From a checkpoint of a small transformer trained on Wikipedia.
Size: 11 layers, width 128, 2 heads of 64 (1 for keys and values), MLP 320 SwiGLU, vocabulary 4096, 2.42M parameters.
Architecture: RMSNorm before each block, biases on query, key and value, tied embeddings.
Training: a variant of Adam for these matrices, 191M tokens, 5826 steps.
Each number is 500 + 25 x the weight over its row's rms, rounded and kept within 0 to 999. Layers, rows and columns count from 0. Numbers have three digits each. The size before them is the row's rms in percent of the matrix's.

# layer 2 MLP down, 128x320, rms 0.134, rows 35-127, columns 160-239
086:484494492507524540514504496499519484480489493502426500508521545539510502467510503474451518508515507477499472500518490461502471529470533506489490512494494477495499507485504521535526499487497511459532450478453496447502476465552495513499536494
097:466530494523502512525488491473503521494508527463492506516496522521502500469514486510529488514500505529531466470531516530444512505477525527511512508529538524441509485509492484507500493526457498509521552494506496526525491449473476505439526512
090:532548472477470477479481498505492506471489491491490528520442512488520519514501509486535496494522515481446445519503468507524484524474444457516507507550444487518492534466459499441496483502494520464489509510518494487529490454487509512447509489
100:489491468558531501488529487499475514454468505525468491496512525518483482529507504523543501548476484452520476455494477516456512526535511517509471524504473510529505503467512491460496531478541533495505514476540508482500510485434442499521519541
105:512518497499497482480524526531578499504484532537486513513505496544496481475511486509487497450516519512527453473494477504506496433561492529498518475473505531469472487507473502484512532497516508485510532500501478502503546506469497527469489474
098:448491526507478493466495518469505518495518483511496510458514525498524479494481508468498516515503515493535465541526481467490494548474520545546481522488510543525526506527476536473509504541545538543474513494489471514555495489504515482498431510
086:504513461453509503515498506497483511510524491523512466518543535473501508472484542488546497461520506516500519516465488506483489511556519529480532493515506465533504515438491494512508499491481474521495518498543491532502505486525463454507466510
107:443482428472508467526507522479514531535458450485505508484499483495488449467501484497516495508485548511491509488535512489499486514451527537524530503521532483520496556462506544478486487515504513516520480475478480483474517520496566491501512532
104:509510531518487524497515517489498497444482541512477490521526497452488549504505493471501499514528476524513509487539489501521537512523533504465511526517510469468474533523464537501493521538504503519507502506482483537463502489520538517477460493
102:488491500515510538532485507501494493515512472474469492532536502466509546547516491522531491482473526506472526467516538497535498498473522550512511517505474518502542516498498502496501479499476497488477435500491498529494490497521485489503467476
102:528476510515532503497506487471524525497510483512537474498552506527512522502486488459450499482480465504471488492501530490499458506515516512516502477503501492495504489527474533470539489487512498516502478513532515518482488434483536504500447547
110:489506453482489470492504508491468535449510505486531498504504455485531506503551513466485453505447525554504517480546542506450488445503524478503458537463484559457489476516536457487520496514534478496554468514489523474510522507523529470498512506
085:486494482503533458518525480521516530454542487468492486515488487508476498511493508529506501516502468498497515477535558579509490450540490520501482529512463511526464546510521506477529522528538530491520476454509514502533484539505542486460479526
097:535520479497528491536510470504514515496521483494472528525521479487482491479493463523565514513512514508476512475515508513484487528509508476482562500485482464510473504512503509449491523470476509518480529433524484466478500516461523495476490522
094:478500522503494570570493492501477458490507480493545495514489477529494494497499533522491490470464510482458533515513545520490501490511478477549450458518520475480482507513469540488478530533500523532449512516495492539500521521502513471476526520
098:481506489505499524477518537471495505464518511464475519480485502461501519526554441505531467515471467452509532461482530521520538485461488453542466467512481542480484491491453460490524501470490439517491502512533505491498486509500492493484490495
119:506496480513550489444518551521506543423462504550500476513501514477502503461494502489494507513516483534472500490488447519478523513469499477519501508480537509499523503460487503530478478478514497501520499460532525493498553511521523530486494467
097:456484481478529528478495520493492540477485515463511447504529477476525516478514439498503564527538472508472550469500482515509472524509526515502500496512480484508491490481502496488500501478498470518489488526520545506494510490535507519522537533
099:563511491516452533494523524522482523509469507540510489503489456506504511504479545489478452562513509485466515550479520510469495547477509520483496462497506526523504488468496468525519498501545501453511496485481550515525534483512527509506528529
102:520480465469511514495509539518518497515526454481518500477523521475494528478519519502506512521523525479549508473485490513523486529502453566467489511512470510523521443541493524507523485442487464465502520513531485524486490473520466529483520440
100:423522517523469531530508516502513530514519502506493524481520509525520449511463483478573490540464489498521510462526477457520493508479572491484507482531480499514495515512504481506506504483508530492494565510539507528536444476477526472475507507
092:454476415475498487502480502496527490511501519503558498494495562524481502490482521475511497500515446464466452513492492486514488516512492481534517493549452530507522490535478512470501517505492518520524522476525523474507463503521488459492483482
101:503488502490452499517506513505535492480491476515517490516522515557504498495456493508515501499508493523496499474472491481486449496488538509499532494539486465459468530530480501518528529515535545530450527493476488485489522460487482517503524514
098:506529477471507475474495466520502503533470468462471465496514501510475512522491508534537514487502490528512524475557485529480516503499529506514509506528511488497502533507519480476517538483521460499522477508478531523528482463471522522529501496
196:511538459485481513494457539516505559492489514556491516504514488501481481486463553463507458539531472527486509534510457528529505522514505495506477499494488506512514487496481505541502515521456465545483536425520533495544506451498504517522489486
097:480493510471485523506503517465504460489455520533495538493501485474528574526504511506535473492468490458547506491494493511520490449488526483503480513492463482514535471523500503481517508501548491539536506518537505469496493490481508484489454492
085:459510496510460533511511542499521503517504507522441537497485503499497485478543509526469509497532469577510495474538511505498510517487515474543492506494562538522476560509490514492536490578548528482555474503521487483485541487535489525501532469
094:449465501519483506515509541502559509500514555512453517491452515458469482495526514495499492504474475463496551520513486513511476521489548502495460459489542480479507530490471514476508506482541481494528493482491505533503504491481513480544511504
100:553457510513547455508502485454522503490504521510520494517497533514496427463512490504488513455477521496513479510509511502516472517493513508496506550509517511491523475478520520463539462526505501488481503486524493499521525490481435538534538503
095:473514523537505531496514467486508472494488470492506509516532508504486470531492497550471503526512464510478476476547513521523488533525529474527500473466462497492490455523491512495526477522528509513506516520497511571504506492476519482510517481
091:474528539543485507504508482496515497509547522489483544464534512502485476482480494487478496520494523511536506466496514509502476529496492489524498482486471539475485469498520543520523458443491497488512490504520538554524537512495500478466542502
097:499488499492500495482500480515488543472523505529483499505476511502527538504476470529484516510524500481495524497530522505541526533525485543545485513515519557473544482474545538446470471465456455497520502478532514512494497489513461524549533529
102:527528478513519497477478490485532493532504478512548500524517502486497514499516468485489485471504476511465477521494494496494520486530518531471458542499526488498449454528491468520509535536483508482481507506537488488516442482513497481471478483
109:480517501539509487513504500486470483475489505494498522528452501494473495484528494470477520563499476501434492506461508485502486503496491509521475521490486524518492505487476488516460512561476523477503485485530486504546498477527492531510468529
097:498482478478519513487544501453534503513476486512504471480506522499498473497513526501451451502540488494471521479528489522516499499521490517484502477514454520511550484449517498520461438462512531540503497515501514479542492463520488514482552454
100:496490473503525542474521493443551554510511500456501531445519513530484477484505444517471496490503472489494485461546547522519481518521514510494466470505493505487511498536493510486517513538511471468525541477506519484486484515506461567511489505
088:550499522532499506488537516530505472467558456545524502511515502473474491462464548507510533469541496502486498453530493449506493460513546479508532517514531500499525486504503498503498462523520492485511532520460503499498507455500483488478503493
091:515466529529456509497499463540553478491479494513460475505485495471476502491510527561528519471458521479516503480483480486515500507492524492497525467515471517506506461451488541525497457467512460489486491481490508555517495511516498511506510541
100:518460487482501478524513478481476519486507518480507522472530510509516462515495552490516502480472508489548545481482471508531503494547518534454539446467529486515506499502528525501484512491507493471510518458501503546518466510505463513518476478
104:496486485501512476545477466521517485496495448511507530465493507525459511474514500467462493464462489479510504446507520556475497532565508503497496470481530479492496506472501510496501472449483491511494522501486472466498465512500520516494530555
087:528494520468548512491506462541490506498515503493515502519499529532520448487489502522472512522481539473498482513498521484526470446511456488477492508489463514490477509486535484509468497548480543480512534486508502524545466511477475454519514544
094:496529474532501502480470511531501480537499515500491517485522536501517488506483500511496501474514504526488528496520477434487453500480490513455523499513438539497490481535458467486484480501475488494460509478549520524514496493486486471518462527
106:489502515543540472504506491471510498496495473484519533521469501511489478494511510488477487494513482441455516457501550486481497515496479491526454461516493509526506488517499461520520467519487509515494487520519494468582505519448496476528495477
101:522483547517501467489466457502540462450505481544485524488471517477478490505493469478485499446459523488487464495519496530497506465535510488507505492486458487490492535488513513489531511500545449540533499503524461550478500512517445476489520486
089:531484507513539475485539495507462496510506515441469503513558476494530531519494519483484480529466507499491510498472522494472492502503501534508472453538498491512467499509504511515518494539480499502501505501527556524481465503525513541527491501
091:499445498576512522512534501540544505473500535534477490448536511455460467477511532494476510501493521524534550495457480526529508485513494503464508527490482489490558463475473518518475493485515503493471468499497521445535537488515510497537496514
100:516519497518459538517486491492509511517516507520506461478519503492508483538470509517507493485498532507493504520570530496497483516526509474518485482493504500492528462506497538485497478506529532511517535491496534549462496498469497526456514520
096:530474508521511487477534516493500521496527502500482532537513537477491530439506479509480520510482468492510506494448481494558484481486514556510547507546507480483465463492509457518462495488534504488547493457506494451531501500471501484487496511
098:470514488535531465499527498488490467488502483548503491534497488526513484472517493517499520488515527454485506500510478495489509461514505519504518485500473451488500481562502523452538533481519496455490498514503509517486491524491488491508484482
106:533500469497463476521522492511528521526529501491457496496466482496506501532524488500496474494480474510522456517497494500540492479497473497523489504471517535440566455519495492507531463522480530486519519513453464476531499510477538439451444550
103:491544519501456507465451517460512502508541492549502489523521528503493477470507482471488509489531474508504523514471499477522490509523498520509476517523481537478530462497477473477523486504470487486491523531528526499520461445468488478472487535
085:499494499485540459525504450472497463556461503486491506496447493478483513449495462523471502451519519489502539501508503492489465489492510517515508535501504509522473511452513524520497453454502473522555540519495482509514485487491487483506515489
101:469506501509487459493483498525453514501494491493498506498493442504521505527494468494524503515508502503581493506477478512538558471497511553491497476524521472511509451512540491442477469527455543531470473476510526483484540551474465521486491523
103:490500479547550496492459510514466499503480497524508541476435502489472488491512499496492466461475417475504475506515516516474494499500503515477485467536501483498448525490523488501485516476506514524470482481525493475509538505473479473489481538
093:518513471462517501476548519515497513529509514487460506507506471495476538451519494494475495520475481480569514500477500543553427496482540443478518496488512482488526470505553532485482528558525500497509525475501508487518499510514497448482511526
086:532496467491493495508513501530516493523520501521520541553455514528478527514541518470483510487458508540482528519504476500510493537536568499504481543521510530517503534524505534529481490484535504538468505498503521505498466474572492494493477473
104:512561498533515519559487528481498488523507462501503513488503475456494455455541535532475484491491551440489502445517495543495501487481467499517507448476519474486512506491551494464528465491520504540476504472460514492467451506553534493522484512
092:524499491465452461456527493442484517511449481556492444515523440493447517482520481555532509516507522472464513584462480500503497489462518531474457456485564542477507502496468504557534493506529507504500516499502497519526507523497514531539473489
092:553433519490511469496509513465521516547512505517512511481522498513458495524504545472515533558516526501502477507493493488451496486483552502531511508479557467525479490538514500509511497544508502466522484466545494501516487550519493480505451439
104:499521468543506499520495534494542555454548531506470487465540485512488500514503470476508501488487514498477505495492488476499492495524450515499536506520544489509452515513484495516487537507515498458522455467487558531505508532521464477475493540
098:516482530484554465482460479508489477496555524533501481475484450528498492517508537522481509480464514491468456491476493504520554456444490485476499493528531491520553489510512529504516484542516489514481508504503448540489528530516478475517500501
092:518520496494513522472494492477537489518552508537496528529480482507428510471483502472494455474474534498521491500440541508532501482486536485468464477490472514470500486510510468521472489533487535527531507524448459489479449517525522531487483513
101:501517511550508473529480487466444497503486463513548508520528510516512490501490524493503552497484517481480493486490505511490473482499522477505503511524482482511539513486536560505471469473487513481542503466516514523490539492511497515519540479
098:511466495483490512480488537494537503499499504495476498451473492522527481494527474478520502507481512476502496507445464483490516462488503526462511465479527453525459476536482498493483505488505510495491549446473496511487488533516501495504484503
094:507524467526471480494496479469540507533504514495455523457464549508482498491522479504539505466466501507511511522510507468504508515514490485491515522516496520509527474511486476515517477464520462499563470481475489517517488488504479513508479490
109:500525474478529486540504479508516533517514499521497513482496523496458462464503533495502508439483537493514512509469451490466518441522498554477449479525496515441508504503536502449537552508493500482512453546522518489532469498492525479508493527
101:477490494488467520448515480468538506465516492508536490469440472510495460497436528533512503492460473462509552483535545523551499507491516506520514537492523486481516536437515513506504497519537514511466493491490487492526470501500468456486506509
101:510485490480511435495574519489440488477508517508482475497529480530485473515463512494480507489502508481534486488498510503554501520524514500470481464496544440489517454514539480482504499490509527451528520525488533515503514528515541555534504525
086:512512512523494485556482493487498529502508533495525524485476440465496502509491498528461431522519492481516522471476496468512438505464542503495521536504469482480512507551474488465545449543513498465491475476485532476524498526483468502550488513
098:512530490501448552514498493446521500524500490551550540449483463483496483540478497485479564523540495495472498514508508435519491491478515499485521472560508522521501468488496480520487476520528486535466479497468493491497509516464477521482556511
097:453487458489506508495535504507496546484499470490490482455499510483472513515484501520469551537497533492495456468539525527546509537494511473522476490536474471531491463518520491464488547505490523482482505504506502468482507533545523495511453512
089:534515526533497507489494519487485483462519449492485494493506495455510520475495512518527517508512505479523487497459459530501477497499476540465487478486531474526501498467524526499458495491457457531528501517481490506477549547548511463514463513
097:485486508493423521518547513446552475530513481459531484564477479442491502489554493497482484470508483563503528488481485506472457542505497491506493519512506496502511482544527482497494518506454470490516483523511506521474488504515507478458548509
122:514528483486504514544547585514481537494534492511433499478545533520529497496533512516498508481478503519510488468492494480463501448536455458461486495545552484487477489465547468499466524489509489505487525500497567500492500493549477502495506521
094:484483515472530460470492467502463504503501493470535519555497477505546527501501486512506504470526496476512510494523459547517487539531500511496535531473495471520478535558538540495460495486501452511476516499496472483450520530505494482499489470
112:518504480457445550555456492545570498537491518502496537511467467561515492491504480508504451517439494530481499490485438519524550539483490498480475482482522516504474531494460489471525520497523496469518463509492501446498503469457499518510480481
099:487510483504541524497521495491514530553541535494463508493531485530518490547500502468518479512497471526540469487495551491524505450495490517498495468506494504494486500461502524514512518557467490474537455517462479536554499493498465476507498517
093:526481475502523530467492518513486521490545518568515481516478480458512507477529528482452502511508495490514511514472516463509465539552482522451461529515516452484473493533510503495501498540490525494512533464522449490505500480522487512511479484
097:459521510512441512496533493491530488484522565486490508494515507493480498470487478537472513467510496521539490466512484508438510499521495489521532468544522460495485519487475527512443468490498556478495505498502493511435548415483489519531498504
092:522507500508469495463504490554537488483474564533480491516517457453504505459487510546506530494498507524472551516462515471530523503491480453476510484483494512542470491492494497546494489527520509488519493511499500516509544441519482514508487534
109:487485490508488506504538521441547502498504500517510527514525539504502504496550510493514499522518520470564481499496545456517477521461474514507498507520498488522526515492511510485489503516510458512499529503474497516482459519499502450513477495
092:498490505541502562550499499500476534505484525539509481491504501454521488491468490496463502517514488519493519534496526485570478503498509471509450521529517424488512500524531494507521435489491530493470517502520539479546483538482546460493491515
098:495491498498534494488511471551477518526511502482454487497489550468467502501475500496449478492508508514514543540454517542513526462490534488501483527491499517531489478500554485480482503465530485503528469525464467511508471509494518452523497473
123:478492495535484487511489540514503515484504504516512504512556470507503470481492526521524484485541530572523524528481445491497504496509476531501524464490511484473516526543467479519486543546508501478536532454512550461526502475476485526491483494
098:480506472509459511494517485505490543492542504476467514452534488478538521499547502475552497491492465487490457498505508522443503498513514527499460503511508518458475518515520523484470503485530520496478488507493485513448492505520473506496532482
108:476494481522476515518507492485456500482429505503503530539488527479516491521462498526523490500527455494430480510531506531480506527477554503512472489523497494492516518528481489508499437497549511509501477477517500470514498508470504480512502506
092:526468496509517473510494509526521502468509504490502463422524510517465513531482540522441474484523530494508463511526517510537532492510493485495517529480526469480488498470507474499502486484485497505518543478470509535505502482517509519515527492
105:446528469480481478511497525506497520514501552486503478509482465460506541494484523497501477507497461506503510483491491482439532480521503516507503521516506502542483467504505499525515505521513497503515509484485543497503508454491495459506521492
101:453483516507517492513480503521482476481493484478510518541499499460473479510532514525520467485545495554490446485484510515529541474483502506516510486477493483508490526543529516499516499463497461485506476468482496493530478496454494467500521468
090:465507495517501492517570490489492492502463508472479520457531503502475482509495473435515483488497541472557421451452527495520497474539503493512519504514490462498472493473516440487499514487500571464473472518503467482510491499483512500501527503
103:456463512511497498494472524532487495486509480522523460538524478513516492477484498507475512503487511486490503532490547495521485533484477556528531514511509501477482470472483556518522507480511480488497521515530499482511481529513554448491474489
120:463524481513493503533496478499540509471506499501454523469474469499571509501488450500497468472522458478524504496521506476506530506486511493533536529504472459438486507543551506476471472496508497471517509493494506470534454507494479555470516514
099:518530475434506471506479533451500515509522495493503520498495486474512511495508519500544498480482498474571546480486532496501554489486515515518527471464519503537546543489505513499482529476464532497426518521516469513489480510505507535498466501